{"num_hidden_layers": 19, "hidden_size": 128, "num_attention_heads": 2, "num_key_value_heads": 2, "head_dim": 64, "intermediate_size": 512, "vocab_size": 3080, "hidden_act": "tanh_gelu", "norm": "layernorm", "norm_place": "pre", "norm_eps": 1e-05, "positions": "learned", "qk_norm": false, "attn_scale": 0.125, "bias": "all", "tie_word_embeddings": true, "parallel_block": false, "init": "orth", "init_std_qkv": 0.0372, "init_std_o": 0.00604, "init_std_up": 0.0372, "init_std_down": 0.00302, "optimizer": "muon_variant", "learning_rate": 0.00195, "beta1": 0.9, "weight_decay": 0.095, "lr_head": 0.00893, "max_grad_norm": 0.5, "warmup_steps": 200, "schedule": "wsd", "decay_fraction": 0.37, "decay_shape": "pow", "final_lr_fraction": 0.0, "batch_tokens": 16384, "max_seq_len": 1024, "doc_mask": false, "z_loss": 0.0001, "train_tokens": 167000000, "max_steps": 10193, "dataset": "wikipedia_en"}
Each number is 128 + 32 x the weight over its row's rms, rounded and kept within 0 to 255. Layers, rows and columns count from 0. Numbers have three digits each. The size before them is the row's rms in percent of the matrix's.

# down: layer 10 MLP down (transposed), 512x128, rms 0.0865, rows 137-236, columns 0-63
# up: layer 10 MLP up, 512x128, rms 0.0943, rows 138-237, columns 0-63
down137 060:158132130106178107143140123130125123103140117175123138137140112114118167135165176118104143123134134088134141111168158140153139150149148000086115162141093083156102090087089144133135203198062201
up138 084:134125102088080087148131152106100158131091176135200206109107150084118141096114124130135114133093116150164155088088152086148135116159116123128145088168000115054106198097148138160130101103124148
down138 079:044116127169125128138120142131086101100069155090088093131133166105142102115084073111124151151162193103109130154129119173129120142118111149100144117120159167127101099169083108102106097175133086
up139 089:104122049155039192077082148117063177134118113138161153147122065118162078130147113090150133126107152099120107113155164122165109159108098157130166170103138175168127171112096172158118127110155100
down139 085:107126161070090156143129117133154140147117174131121079108041139123139085140115177136124093070171116169160172121162097089074100123129141154125175104136131183128110140095127135118186097100133151
up140 109:141141105059126132102142104029150130147089107127171156131136136180113134128190123145136110174097115109143104075105073200148137158124136097162112111180155093135211171095134101145111114125118126
down140 100:139143141063139184173092151086165116126104185139180054142151111086176136087111104134091152106111128148086135170124103136068166141145159114112157126131142130142132142126099122117192107188109180
up141 095:126139132018098060165143140153156157095117157085130119110149146082132147101095114127089151094083103149150134136086160079058139140167101182137095135132103137159115106120125187173101137147112123
down141 098:066109103115115162163127103105143195132097154115157109140123146175108065088103126139056123078120109149075107156067128139107104202165079166111103136093101133060110137095152173089127137134139150
up142 103:147099109078149090145142057135092105116117122150172088124133144142177175121154134120165161133122058078205139139193115145098122132136101174114082083167116146108140125134122126146155133135126063
down142 100:168149129166092099111144106119135108181098136147134120139130167144175155128106097162180073049126041155102096073138124129100113099143137117146123097221153113118175163112101144163135118174034088
up143 090:049088122074098144159111134135131198085118130133132172139090133122102143108162084081156186080129177115167122172086090120081072169150126148134118114111168183077105176148110161109123127200112168
down143 084:146167133097148129104076112121125129120176112108144150102112137103114108116137115149106116116146126154118099139176158159119086161092089158094196120204151079215099102155140160123147133086114101
up144 084:125131032149143056044126108151085128117114113152136138109212082116152095110171094123131143110117167102145112155143143188105178175100111185127104099121074123085177112098149134106092151186151165
down144 087:135071155103111142213160159163123092124091129203124175047142135122070088117072101123086156144125136115057119152042152123157147136154165174119210126162189164149129097125094123095145169163140122
up145 100:153164100102086102151177099084125125158034178134143121132139106095167130145130080118142175110072169130175130125154146144102180092127082148110148087126135113128119055110115128144150146173129099
down145 108:104117120138116107175142087127179161087147175114152199118103111132085135110156103130155086144139109096149103105073197097132151083080067142101125108089107116046172146132138187158090139165126103
up146 108:161159140128126147139146144089082150150135105136181149116161144171133109104097078106113079183111118140093154165124137144118094122099120093172143139179113183120084138093107173128112152077123108
down146 105:126141060153061094149141115102117048128118144107158122209174119124168111115146166096148152172085156164102119122137159118116128090112165128163107085176157131169081141146166086096203148081122120
up147 101:162092083134128133120124174107148097193064177154124126141159155166121135138136148135130154153156112112144071161206119103138172104091132072116132129149114153110058095107077125093120153150130083
down147 098:139079122080181173173114106140122144150164156151203162152123137120182158111101146127108131073073048119142112155101113127144116126212136146130164109135164065116113102187177139111186098091218104
up148 101:104141078200076143151146102123103115146086166173085106099104136169137167077170083149102143130152217106084097095129099123167068152135133077115159149131111132152087110098094145138129146184200154
down148 112:172151103161112103134190082136122095117097144117075147162142125156107107105077130150093108140107143116105147164125124170085155119099136104115146126137138088135127131082075076043153092086163132
up149 103:146113179103115147045112124154125169153158086127112159126113134124127155110076105119108126117095099111176099178126166152084109163148132138140139064138161113157117052149148191114190086123137117
down149 096:174197141121177085134124149119141140138072139141059122117117167161112166118125110096155152113069190177130161160120185144148121179123093104182141139161139121176146135139128176137149133195062087
up150 100:095144124166103105178128106173130140151048137133196152131070132156155178105085095159077093122102126161103080131159159118114076166168101112144103150119111197126120083116128156130085170157146139
down150 106:112156122136144140100163117088145146149129144163080134069141149074167136130184119142115086142080133154137143147158117078175154118104091164123139111153108097111116115079120063136149213061228132
up151 080:106142129084146045157091169124174157154129179076119125118190164162154161108153089116090082175134128120129137171140101101155096141204191112091149119169099087129132136129128143168115098143151119
down151 088:137106142182126113132146178101117113152141094141183108113064110168112117202124130104118187147109103108194148124124109195088127189097129178174146129050180106172204154111127069133168123107201120
up152 094:073137147154045150177120132112101123108143140098114186196097061127086094086148144137116106131084145156119124131128117094133101086182149196146121130141189131082204126141148163073156149115087150
down152 088:119108132162168105158176151134109150070141118126124160123148135075098097130168117111174153140167092147124134151131193139128071131111115123137091127139120070120150164083126093100108153173152101
up153 113:106051060046122118131175082138116127144114098129128126124184134089131127106081134096111118111146100120123104129113115114123159156179080148104055105120187120120129110116173110186121179159133091
down153 114:145115109126128104106104070179085102124145159066127146096113106120132104134138087145117134135159128056129151193121093135180117148129166096109125173130146168180122068176114124131126142120108132
up154 095:037174144095089136098161155195143094166094097159133183126076087127181139120143128119097157151099163116081186162124111150109125147118142117135184109112130122105147142134135110079098110114153111
down154 101:124132172155188165170116127129150178131140120198157090073133086084076132190185119094131129103200115129176126103125140058127138125126109101080126128097132126066097152084074081177101135137097164
up155 114:178119109042135155116076085155153177136164143183134167111155105119123148135123078127104079081086138163142139145099115145187137150161131152140147143136066129133146032161145124142083139183084141
down155 103:070122142166171120097091121061121179096121140090068198159136116131126110111112135180110140120138120077117130158084163146126157165156159215119114102156095076102092140192152084112096092037128120
up156 110:111090147089037153069124146124122144183122074193146105073151148113079110126133116115087083124135109141100113091169162118141132110158077180136138135176086132124121157103190138113158098093117125
down156 116:115168121109082156111196162035101171134152134075114091093151107125142147109068101111136122150187119131134161116106116163124154139206100124136130158183126140103099194183161099120151136090126112
up157 078:074084125106135138121123128172117157102121082114138128097053126154132224131089190087110149130116124147083096149113161191095157115189131129146084104103160145122188128165128119125167133175170173
down157 073:119146152165086166160121123109092093126093119111085045110141158094120107127159101105189049116102105124172122160138126101169119129099095108107167179085152168064088077117115110086090127095188116
up158 091:121087160174095118165134148125096134101101077145122148119106057138123134096151131127159075107108097110119125136116050081128150165119175117128110151160152195138167107141145070128151098146099170
down158 108:164124114092153122120146121150123120124158136072126083081137150086130109143101058111082167119107107110147174114131137121174098127148095085062163158128132070176146144108098129114144152175138157
up159 105:094134137122126129073166113145182099133131098168127179115100144165171095110154082179178141101142107096088102179169129148083073081094080140085155081165128166140163115076182130099107146128121099
down159 106:189080165180139144171147133193130123131127130119100123120111168160101114142092108137064090168125141149125152055183152105082194184099153128108143119102138121125101122109141156107092168163117155
up160 088:119114169128100118138155132156105218123178106147104159152105113114168104134154160148145164095113138141133132098080103171112120133131138143102115130132123118120170110148103147142094143111150195
down160 088:155146143144171130135056192111130077133083085161166139091167115114085077137118147162122113078107166099101085131139071116150132113106152057119074149107119142138121140100155100102099112132153126
up161 102:146141102140145132120088106204195151140131140149126148124085087048177219102108141106053159118118103137097102139095127212193107094187106089105143106119110170120098098147143151110135129142122125
down161 107:070102212118130135170143118108087122127141114114126125132147075168102120163156139183092136172138097119164203110127115069132153145058025074082107130121134140198137147102039146125144154077152163
up162 095:094082129087131141162105157110136162129126163159142128091139158156154102173160107170149202055094159096127149152126119091146135135103154149147182092156124078095085145109100117130156130117186113
down162 109:066124107162140101105139135132183137128129168138135145131104099166114159108128154129120192069162144110029175110195106083180116194150156102147191133140114099134066130144154129163071087128112128
up163 098:135092129099097099104183140181162150116184151107176173163100142140167099108121053132133115192100141077159120150122142111137123160145157129131153174121101137079120143138140095126137146174162128
down163 104:123150112128162152187122107099115141164143161180183099070080097162142144131149161147149076226134018122137171087152072158119153110095080130097068131154126119161131131114118144113157159159142112
up164 091:151122165106101075082018141104128135072126141117155108132165161117118098092145150075137160196074148048111149174113121100103159096157141100075143124158203130145077124148123146107152150149053117
down164 068:149118099122154129139123150100107166142157095092118081145121142094161130133157135171173142105161159107153153098188133152133153145135149064151163160101158110124161115163121112120102135127004183
up165 115:119131163094150180165116139136117130142095150127092116135141098187103092091127167111087095141124142184120157089140140057181091097134120075092146108157085200115122120099185170169122050154100122
down165 120:160141114052134120128162144143175136134124082142097072112075094139087153096108102048114151109113117153102103123103117077150136159144111163157136148079149142080202155107077110123081138130131101
up166 112:119132107130127148121115184102120130124145143190146114158094146156104122149165099148059197158080095149097120096143090076053110161170144077105115034126103104171172181083126150143174118113162090
down166 110:157129144115129138026090169146121208155135191152023163108154146189181099132160146157140114059179094112109144079103122106147136145088142077097123151108110171106114069135177138144141119152070152
up167 098:141101167132149082127158124109138094098091153140103086127129123178151128129082180066113102100160126119189022143132162113117119080117124156119113113099090187161097066049087143143108117089127110
down167 106:139127127085094131109163080110132098087089173181106131119170056113122145162066093176104118167154108111097135137198129041132150133163100128131115103109131190119176196163104122153133158135169096
up168 092:159176089184119147157144096065160102120135090103046196148107139135093141094118187170173154087092129104148116122153143098169090121165109183109086100105099123135142151149090109177168061133105113
down168 097:120207113097146171175077123160100144142146126149122049065099120124090126096124129129159141106094127079177110132094101122188103128182155037128157123116144072168143163127097117121130125120151109
up169 111:083146173157063085106124176115102096118144158129096134071122152170142107109167186194124151129137163085126105123110169115163170082144072185107137119110124081106102152051114123132121118086073102
down169 113:115087113183099120135083136143172133144157126190094081129136132044114138111153107107076143125068104127162086147151127104106092143135107148124167075195056100095135211108113100059148118056140182
up170 100:176164126141012162141145114111137132124079103126125120127124116097107126132122141129123144228131132107113107180155137113121117077145091186121174153164139117059130191127109130126146092113168157
down170 109:096125150100134161117126134132076164166122112158089108135092108091061119093128061117148183169131183170061144180110161054166090131133142125116166139104150136134167124129112072191038168076137174
up171 113:105101154082101104152119092125145154099150138148150111136114122179143147069099127111194158154136109077083102114088072147127078094129152121119143113126131174138162129093182117081158109105176151
down171 100:137174097138119124129104137148112131046127084094091125113158162147191109127122150157161079155161142109099122128126175146078093139046055155187078124101134151144085180172098138168122112173106122
up172 101:129115132137123098130162133076069129154137102162157118105133087088130184146115168080169175140142055137136099108150142136188118151146134117137096147122076135140120125060164146160127159098112107
down172 094:133136094115122130091106064146135189101122154131138148153122138120053119108131070126095119106140081089127140163116152130119086125045090066156179086190157105121073115165169137151054109099126162
up173 106:081073163146103127117085155132164118172114080163116156166150114181074146187127090142138147111115107071132144132151117160110177128143089142177161018147088119112094147158135102162187120020130140
down173 100:183086094129097114121117140112109091153096178158108141094107100155111125151174101187116083139141033180129142171114070115163142129064111107101122178182106143139149127085153102141101199109172121
up174 076:168106110121126106131095144150124159086124119099129128101168162079106194105142113155142138174103121110134167058130131157174200092110096128099137095103053181099117107087127095083162169153153121
down174 076:099184119158105158138111196152120134119137140123115102090197098110144152062169141149172145148128057174164102158103086123100178137078145151132096049169102121079181109100135164094155098091174097
up175 081:182106109127136108103151176176134115170154148112092133164181087141100166085105106150125119119107125137097113203126139132104124120127072127100138154112137142102096109122122134083194109152072115
down175 080:137136133145109119097147150120166069153122120141142097118161149130162097145120197162155105130129122109123162136166149094132066139093117195151138118149119065092090122157142081153113129128061106
up176 081:118134171067119163177094169090133164102173124136105089161106063146133101066112140125145165124132110060115114184152152102105115177132092079104095203138124122111163147138152143167153133139161148
down176 084:132188080115094082124106155137141137124127101115159169119091157092117124106134152091175156170136130164066141094117196144147113192113147104159100171082063125122114177137117094044194190099086119
up177 081:108107091136139087211136106108182192098089097115124100113204139122155151121129087146146081137101140136079158117084119167137128123115123112119132133087092094164000122099066166103105121155152100
down177 085:114111130142072051108106135175143100142146119130158130178123068135135145102123160112162139094058095100185080166119109098143101090166119205143166077119159153137202143096139084139175094098177132
up178 093:136157134141160113148111115177102128183089097141138122163143169131156082133110146125060110104140104142135068180114093083126130117074135118167108130182101185097094061129181119129133162100124088
down178 096:152079125107139149099085135133106136072154128115123144129063158166112125185141123156098144164115052107128106126155136091108102138163155135126205159113103145160137106158183130129130133099103074
up179 079:096124073125095100140159155107074189065103124089079114096173103106144154134090110104144169121123187108136151196165123158079124096152108117061114139111176085142046141123104090143169130111150095
down179 086:098163130157121142122083103153158099117129160134167078126108129155150073121129170090156079108157134095165177130162144131115133181117144125143188137128149129099187143153165121128129174129100143
up180 087:168088113103147106127150167105160148046173137089129167082103151021175170110086175148109169139109026129144062184116106203109132144120105114149143096114085082150166138136136103138124131136102111
down180 087:127122158100090162144094117106152122123062133145125100133109161156061130098083114200175129136178163122086174130130186123094096137169187149136091128097129141105154163092193182093083111095114151
up181 092:111135092158120162091141110098143185159145134088104116136109153137168168136081083145148124114052131112140134155077140141101150150139209097074153138120110091195169085174108112139155060171138130
down181 103:126082130117088149120164106129167124098119150173170135124152085181080115119102148125115158112120142131106205106152127146147155104112103082124164115114136114123102184109100093125108182168112129
up182 095:084112141099138128136102128152122063113157101115123107147103139090142129116140192149145165079099129124134150150126146136098134108149122175150103075135078124142044100094137168096125085129168144
down182 094:154054100081090120113135126180158104095180135155143148147125135148102146091126105165101119184171116068178151104079132163134166093153161173105086096167135147107138106114098066110123145122174074
up183 112:119084183160044170105130139062142114128124001177080120116127182118105169088128138124091122104094130153112105145073134122125074169136062111122175143135080131109132135148141127125161111124121166
down183 115:148114073106104120148144118142104095107100081087119195065106096184131150114131185136050136160169138135157105153159146148147125172155135151211094114140182109113118124168119113114107097089100176
up184 097:141102120188175093091130128122089132113134118096121182111147119147165118179126090136070110099173180094137145124127187150141112052128104167113107146164088146084137142141193135133150174153117058
down184 082:137157120041162119138121067104138184085149103095199130124153151113048138157174087145110139097176155161142151167089135143116127119148090060177167113178152124128088159123147131106152077158079073
up185 096:068091124126102144135133106149073132034152134122123098135093113106141137139089120146164070159100059105149156156074123137152155162096091186117141085159107145123109073144127154146138166117139074
down185 093:131084163143086084158151173105164042106063167155158125137174105163157146099078163109160146097110124129139128107165098133116084126091175148127145093121157133094126155158106196127168084157141159
up186 096:163099105128099078132125173167116105120165080148092179114137101153111140159051072144117133159084166160165129085100118117143166157116152110153158128168104131096171190103127139142155077124182088
down186 103:139074137132074183148182115150068130148113161157159126134129085169101165115175111145156096079150130101073135172156166143161104106107158159137080143105099100136099138160102173122098134155119089
up187 090:156072170099141131101108120110090084156128119143115136151124143100087123096093126150136158203131087141099145079080198114102113154149159092120098130155087086109138097075104138141108094168150121
down187 091:150170174134158180140144113103115149140143084056089090104120150090185138131146177100113097040130177147140089145125118146150165102069130124145152118067114103121133130181172118146153152100156149
up188 110:076122112143117180144141117161173180093178112173114203138135087137117116119083187102126171113102142158120123096137157102081097117109223102101130083114063150136191149139061115210201157148108126
down188 113:173114103128096143106159121155174082098064115091178111129096117133082153125108122136191122099188128179118138149142131109091162109097058211134114148156159154165143139124095096151185101145187144
up189 098:125056108119106107122081150113141101055120115187133147094084094171092096218070183120095184196125142120129157176159129120198114133118121125112140123156167139227143137168074140179174127138130135
down189 101:179128168084116171124074106132123165096163073092171116083144160127084168152152103093104077039099194165089080104171142125188119133144125152116071139114121187119111151102115149145163165086147137
up190 096:037146135114170111169092111144201066127088172158115214124100136136137143165140177090087082110141149116162091173085099139148090105119123100115194124106087117145209128131114090146154122113131168
down190 091:153127149191136171116132133131109158156121151122082065112131137119136093164127057104174128109145131107116117118115168137173124116162148063060115090152148142185153102141179092146115173101109164
up191 109:131114112133125134159115112136131183138113081134189134036087174125195119132205089128085168175126156151120112131080156165091086182170108117115143112102136182077154109084121105113122157142140123
down191 113:136142129125103118102197155110037091072148147191131145107162092108076112121096158141205168112142154090121128086127105101093139137150172182136114111092140083134131148128200089114215060155153133
up192 101:172120144130190126111099184113109122045104111184102090121111191090111117141093134159132156138085123164127142212164177097147180163122069164087078126149130109121132123065105096138099116130147109
down192 106:136043100202149093176067111167174139150163145132182151117173121099113133153119153141103153084126113137115195143110161132096122084137143133115130187132146168128157082057064097115156133115123171
up193 103:163125152089138176173103119204152109129147083098191141148207120058147154181109114097131159157162105175110112113132080098103142156150094108114150108114123156112134081136173127097094107202134143
down193 106:123153077109168178147177134102126089113147171148162101159079101189115144102130154131187178109116129147098144174154119105132148140100093138177132170107104118135143138171113169154052121091154161
up194 097:122077104151087127067151072128099105182167174140076136094170126084153160189178148114158084155158146106078117132122112226096105158104182178157137120148155186107134133117156104123196094132115117
down194 096:091142114138204154185137122174112180186122138146139128163104080115103130139128150101106210067147109114152092164165114132123134152116121061088213112068108079113118130104157103149162142057143142
up195 115:135092159119082114101119176093126156133063147175133115044120142157066110146143047164067155116144055135118080131108097154070158122108139134171145169179115144181119116168180121126116126125131141
down195 110:126161196116105135089108105148179147169162123158158089113084105095154129147137168104159171174114086146148123141100154130112083111094124132056093163083160115100165113104104112110123171168147094
up196 088:087129085166163151157138148134102140085125131122170184158074134099126111109197111126122133205116135138141161164169170164105158090157111114124061180087134121120103086150162122160137080107124182
down196 087:124118104081146115159162126150130142151093083034151137111154110164122144097135078165156126093157182080116167117165158117084100105137126132199145119103124124124137156169140095178135120147134105
up197 107:119115112108160177129139162120116169125134113113128098235110111071125118145127106125190121108100154127178063098150189142125122130124180074157133083161117129176098125118110096103153055092120084
down197 108:151110150119142120138152059167157114129097168159162109109152081133049083143136190161173146085134177096089128133158124132153137134153158195116091133084096159141105132088186120182172131121177146
up198 092:128171109108151132123125108113157115101120085163100109192072049115122037159094130133109157150117138121140144156080095159081119034136130084153151091090138125104143144153154087145127130113130078
down198 111:106147143089092173112139116093161022140130146130154052155157086116166148069057119101124141166107099131173147162158136117132163161160144151121120095153103118126151104107141107159111103103155106
up199 083:161125097172140151066122073143081086119145080186124161150113075107172129108132160120142131122149090131138137126148164178132168107069145192088126110086129174183103114119131165094110166167104145
down199 074:150140125168087173166112154119150150128124137139156110132135119166108087114128119150119179100130108161157069191115162149163127189122134181152148132103114185081109134132151143108117174151162126
up200 171:146128079146121104077107114158110103068131107123105181144140141147132121142173181141103138160097175107185112090129139107098134088146136043152125195202133104109103090119112194133153130161050169
down200 063:177129135111168135129136120150119123109155108167127136143098122152148123142163159168084125160094166117156120098169168120108128121148136000117102165150145154112106096118117166177127133196052166
up201 107:185100150114160168144149110171159113135088117145159141139174097106118098186078070153161068105181136171170139122135103123140054140162114099117143147122171103147146141112060150087176146154170105
down201 099:109150136131139119099177130099148134114087091194111152127080174156114135143160085159178128079140135116125087107116111153171122106178166149114147152111069107088057061133114082123144108184107151
up202 097:116069122097158069150142083103096106125121139143088175153168136170136152134138131142174054115150142084164144117110110123088096081201208109144087169178162109129087083144092131135134165184045149
down202 052:131118125029200104158164084114123140151185101134128183160093159149163171159150135173120125195101139108155149113135129112048142110126167069130136143179141118128071108163149184169143186144089135
up203 078:128141122140136084175108058138112185112130179164095138092122120070101122150163065069103086182141130046149134117086123140114119187121171180112068160076106090114151131104121104127127090121092201
down203 084:120165126082151215138107124067107095176157118131123130103168076154156152104117171162111136093134129149111130108193088119131137141156139093087121146139154135078103133157150098107105085089189116
up204 106:123101201157126111169107104171161140161132140151095081101100145117118094058129171076132115161181128123139136101091079146108153160160126187119157154150118102115168168167150165177133118134116160
down204 118:126118131140122157157083121096159155126120149081064178189100109131151147092130127089088091080152086111100165131114099106132155141136123130175078144136138123166136178155131104068069102095103138
up205 123:082110115082173143121089087086104156064159143159153137168157143087123126141156111112121167094159157119174150181075124154110116091144090131147068138140091106153110112116175147105136053124121104
down205 120:141158123137051089139158185163165087175109083082112111095103120166133108107080173174150084171082106126094081084130117108121112172112152098113192097096186120117119123139115123136133172111124157
up206 116:149146127120143097091137073175148135142159090197068108109103174121132190105084133165138140098117156156138109165151146174102125145147085107132199135166087111122087088041240126089113141136147124
down206 121:142141119127157115149183075133137107126113121094155133164172066082148173156089116097079147140134181176184128154118162149132170109197138103140122123151116069174140105141085189103110139055114166
up207 095:079147109136158165156088144151114120068110091101173129139144158071173116116103161162030101143157096102181152143095144105124099145131135092108108126106130139097150132150098156152230152114153138
down207 093:138157116127100177083138119123148118112138142074121113133052093133132134111134065156173210146081173151091143131119172141129171105084092132141137124163164163137188155100138138107107135114096092
up208 098:123122102142190121175133159154086173149110124096108112139109084116154108030147160100154110081115115100098114124125124171165121145111102131154065192123152141117141060104074107144144136216125124
down208 098:147075148167100116115049128094130151089155124157107135102156108180101115174169121112080111182160100120131171088129097176133166132104122149173144138111125106128150109164133121087106177112100095
up209 115:153144091113124173078149069177161093175114141149118165095122092096060087143111185086166154099131110162136142138117154157146060152136139132135134045132157119139119047087161163129109111133123093
down209 126:143225087170141163093125128138083093167091188106099119119174138202141167104101120149143155119102150125111097086145158113148079125184153190079090128173167139130131132154134157094110181124149126
up210 098:157116073133125125137174151128137187150090135119083157160118102112153085162113102167156161138131143185098127134135131190121111098110108180075152120123154180145113085121052146113151093103043133
down210 109:080097106132157128108123106130110081151129114171162049120156133137132124096155130113122099163120107092148127145119126097152107159155103105178093091167120097105145129128137122148129116120255087
up211 101:131129105122121078155146154122133141124156092066124108157136103105127127160122117119092200120151102080177111186050137169114137183120198154148113077142154160092051108112147083103088164139141133
down211 095:138141111133117089069169134179145102113139143077111137139098131139103120118124138131136122095144125187108137136150160115125091150149121094090078080098177207141149150104087115025084150087068135
up212 094:131117117101151231089115090106130137112155155113089169146148114190078104156171092151112107166099153108135089130184065123162127112112171149151107109185174096105211132153088171134166158141192114
down212 098:161096139134128104081136104143130150118116124124106128093153094133088143132154153165104091137163101112173084130158160146168158116105094074107116178189162188108117103151074162069113139145089138
up213 092:124128104169137102082090134168152094173115155150188098144167086157143156148124167103153126133095078113129126109123031161113128170101108103088168141191124113171124099122146194113170105143146149
down213 092:101057118117166130098102120085159096052142142097086130101144137126106078118135147135138169135162214109121196149120172146099118089181184028179119123087108138072093124125118075110118117130139170
up214 104:095134086121134154104164165099100129086154126194168112129139110085119117133119173175137127156058108123082088137126178071111131168129166094171132123155086134090150134171122112124088098165093093
down214 112:136148154174143101131149170189146189154094179102146103191175072109117137128084132086164123125137074110175124104095170109104088104157114147061098123117189174116105116118117100060114174131099135
up215 105:132146140182079122105150124125093101084108155073148165172122111146128122146162119112120172102138128130169139116143089094121122084156100112106151171163115113172108080159148133166163220157065115
down215 063:161097165126120109138179160198106137104136126079137149139092112162159147116135170143141142104118130119156136126172094150118143142113139083147104154191117124154130117141175162151167166135000209
up216 097:122124127140102136120129145123142153104128148105109161166156127152136216140105118203145163140182142121196147127145147090148191159142182181110123149155147131167123116146163080107102099121104076
down216 117:158156226137131102105142127158147128155145108186118132130124080153172173093151134041117100097069200129107123117142158186125139155154119109141098070094122120144126123091155205154119116185074132
up217 117:076089137125119166073093173072124083163104135165122099088102098159135142101123148092130160140087141127108102114122154129088105087089113085131099143142178167105130091069071122120121070128103130
down217 113:125088093149109156181149148135121100124153183144098126191150122086094138072134139186163130157179229125124140135070085123109137168119142134160189093121113129084109099156111145183133076136187124
up218 112:118134138158086114133186103137174120139133066201109094178108131145129166196061068147123147115164106129141134080157120156133122165107138136123142080176193134077166144171118111156115113141151092
down218 128:120141124104036099163137118154189107146147114160162148134119160125177184188115108163067141127123120095129090060120097167091079141132147206155159117151155148127116121163108119100153062092149098
up219 091:115107100161116147092166117107134139113139072079171116113140092089155102162124102156169050113125097094151129130177051132074082137181170142108068111114123142039171156176119116195158086089118144
down219 092:120138161102102112172119178115155120131194135204163122072096072135151151125161127103138116090141090120136162118106181085154150114152107097122126186069127153185182133101109123126122091136193159
up220 104:079100174146106136170145133114075084098101156129067130136102033148122135134187152130127126121153140091109154104153132120164049042139127118143086101118102148135146105125114137145185094204146141
down220 098:128137135088134137157174109091130100135114134146128165144089115163163117099047153092098103155207136170126185081172147148085175209127143201189104099106081132154163093151095069094122128071113163
up221 106:199140156138124214113180118091179112126209149159132120140121169081122123128182105136159138129145130138116076121150138147127109159129090183168190102165118148149148132081108092142178083161113132
down221 105:120151164165136100175079143185060154093104138055118109131142141115132142166167119150169087106164144132137122099151095097101070154125146132103159141133100130087093179065179088069159109097031105
up222 114:065133122138122158094120129110138066137138172139146137154102162123118174097095079166119131110165151110164120080106133092107103121105146126143110102096052139137152164121168125196108167103176127
down222 120:110080093139127107109131097103189095184144123141106109124068137104145175096086107116133105185076110124175098104134060152142106162138106087160163146101092112146125064154133097214141164085194126
up223 131:136115167159060121131145114170077149150103131139130104067114086153113136162154149129115103160169107010065142097163129139122154126108164099140137132086128109136131151128108135141073153116116140
down223 140:137148181117054119110104167113138113159118095137135160068161127138101115153118200124105131139129092134104099084118106119121154159084143212140123104085132133089162115084102153149079092177151138
up224 102:114112115133116126154100134129149146145128151201137143092121107149134091137099135107162152146154142146180124119141139101087085156104124176173106181174172124142167097151130107136145177164091207
down224 076:121122110109125099078177148112113114110150118118159128130143083134142123141162129106192134202132147087121223063095164167136128159119106149166085124121067111174148175088173097122141206136122123
up225 098:129145143138121115107161138131110123107125097066092172105123135090102075154209090105098137167120127113126117150143195118157157144142113168099112126121119131150071125123109137143105172171113150
down225 098:091120154058121138171091135058124133132104106123171133152108163134126147111107115186141085101146126047123123133135078169130044093151163137149138072124140147151113134142163135164154070125154126
up226 075:155111066166146186095142151148118165084148184195115097185077076111135163100137197146136148114121065177155117087163157197087143124111134109121104074113138188119109119105118051102104130156121154
down226 081:129109137122142169155139164058109100123114132137113094080125062131093032101124085140131209112110102076101108159125134177122182190096116160136175118076126166109144115141132084053130117081121146
up227 092:113127147122149129136138095112147126102170163119133116116157082128096165126119075193155157140149136109105127102143119098120121127100153089090098112125096157164141109124092127065119124128120121
down227 095:078159091096106110177111132140139138161101180123119117165208111092172096114124158126137112093120106185104120104103160122117177115127124064155095124112166137157128066172177142153142065086173119
up228 128:111157126144189172114093144075142213191134165093128134128108117126196106102144093142139152180088123100134164102103128161199125098171179100067102080157132129111163118135088165146168135091130123
down228 136:110120124087128128115151123068099138136097100099138170165132137158120151127122135095184147075058178152108142155115141120131154127143135190129139115101160125150121109111085099136177043150164171
up229 108:121146116134135122148126136139152126132164164150142134102168125103128111152136118097139104104078081162183154086095162117118124100089127103151148100158108128133131177122129099124106143134108047
down229 116:156098140120103147132178107084114128161094116147169097078131116127163159137122135129139136113091112008136132124111142134117165128165117138105186146116094145128167139160096128140125131123238143
up230 075:094092072162141134085125138100093173103113134151086151113133123135117032178151098182154189112128125111112088106148137173125075134091169123120145170108143180063115172117105117100122186112144169
down230 082:101170183110049113110142191141109123167154115124102107117154112129187140093094152098092051095131163157135117141106183104150144160097094063111120038115118059150116145129156108178073107122085142
up231 096:185139143104102146165125174093136146172130116124161124099100154107129050156166150094150132139131121145189114143148100094111098131194163132172167113112126123184153080121149073185108071107126149
down231 094:125142099135147131125098144148157124046081120102094108065104148123172210136086135103106101107117145126085125158116195134149140117145097154153149132144102136154193072124103139073134142187080134
up232 106:088163090099085193131143087106218085137140120089124152111100111089139090167161128124170143169137182151153149096152142145125155130126151122157139082180087163098140206121109120145146123157193157
down232 114:127114130151152120113201139126158126120103107105137150069122107137136130090140103121152149126163144096147073160219128144109138098185119123182139094131081121139134137173097124122147137127125122
up233 104:134163120093120143130145152084157107111161064150107162093090139124122118137151096215111109192127140115080059083199164105136067105119169114133066109135147115112174125151102111090190127146162108
down233 106:186201121140171183172128147123159106094143107138111143127149182089117124163160109190151157093152081096140123078098096107136072111112131092084207134138096156154087143097113131108114085116210118
up234 095:080138121114159178125114126124197161098118116131110120098068066130122069107123125143144167144117111164158129112131143137105122096123112064143168166169135156177132127135069142070098160156144176
down234 109:177122146157150111129061127140076107093119081096153132173161113155154137172113140114150152174088125140111151096109176131122176138209146123113091117103152118147098104143105094103135155075073124
up235 086:140132169132133166096196133132111141169165117162157101202160162131115118158146195094117129112093099127170150092142141131105195149120145166139125125131133127037112153119121141129089126191170131
down235 084:134135127108105165129091104084091113126184135178096102156122098155128081093092136130165191072120143143101108117145114143158116164157162171157087162023100161099112095069176178152168157125160111
up236 103:127075109090092111111100188123081105154089084158148150153146123104071111100125096120124147217150143113107108089105146094159055162129162160194140095109129146138126122119163126136116158086164107
down236 101:122138169081129096140162169100095147135145130102131127158118152181186165093132097074114097162121128151104106139098195160119158116088077097090101091143124156204070122123110136137162094140066142
up237 090:135153151134100148195146119136176194106179089095083109116143130136098107154104059106111135216087204186131118115083111127149191146144101137083139155130116142108160119135127173132134057197085190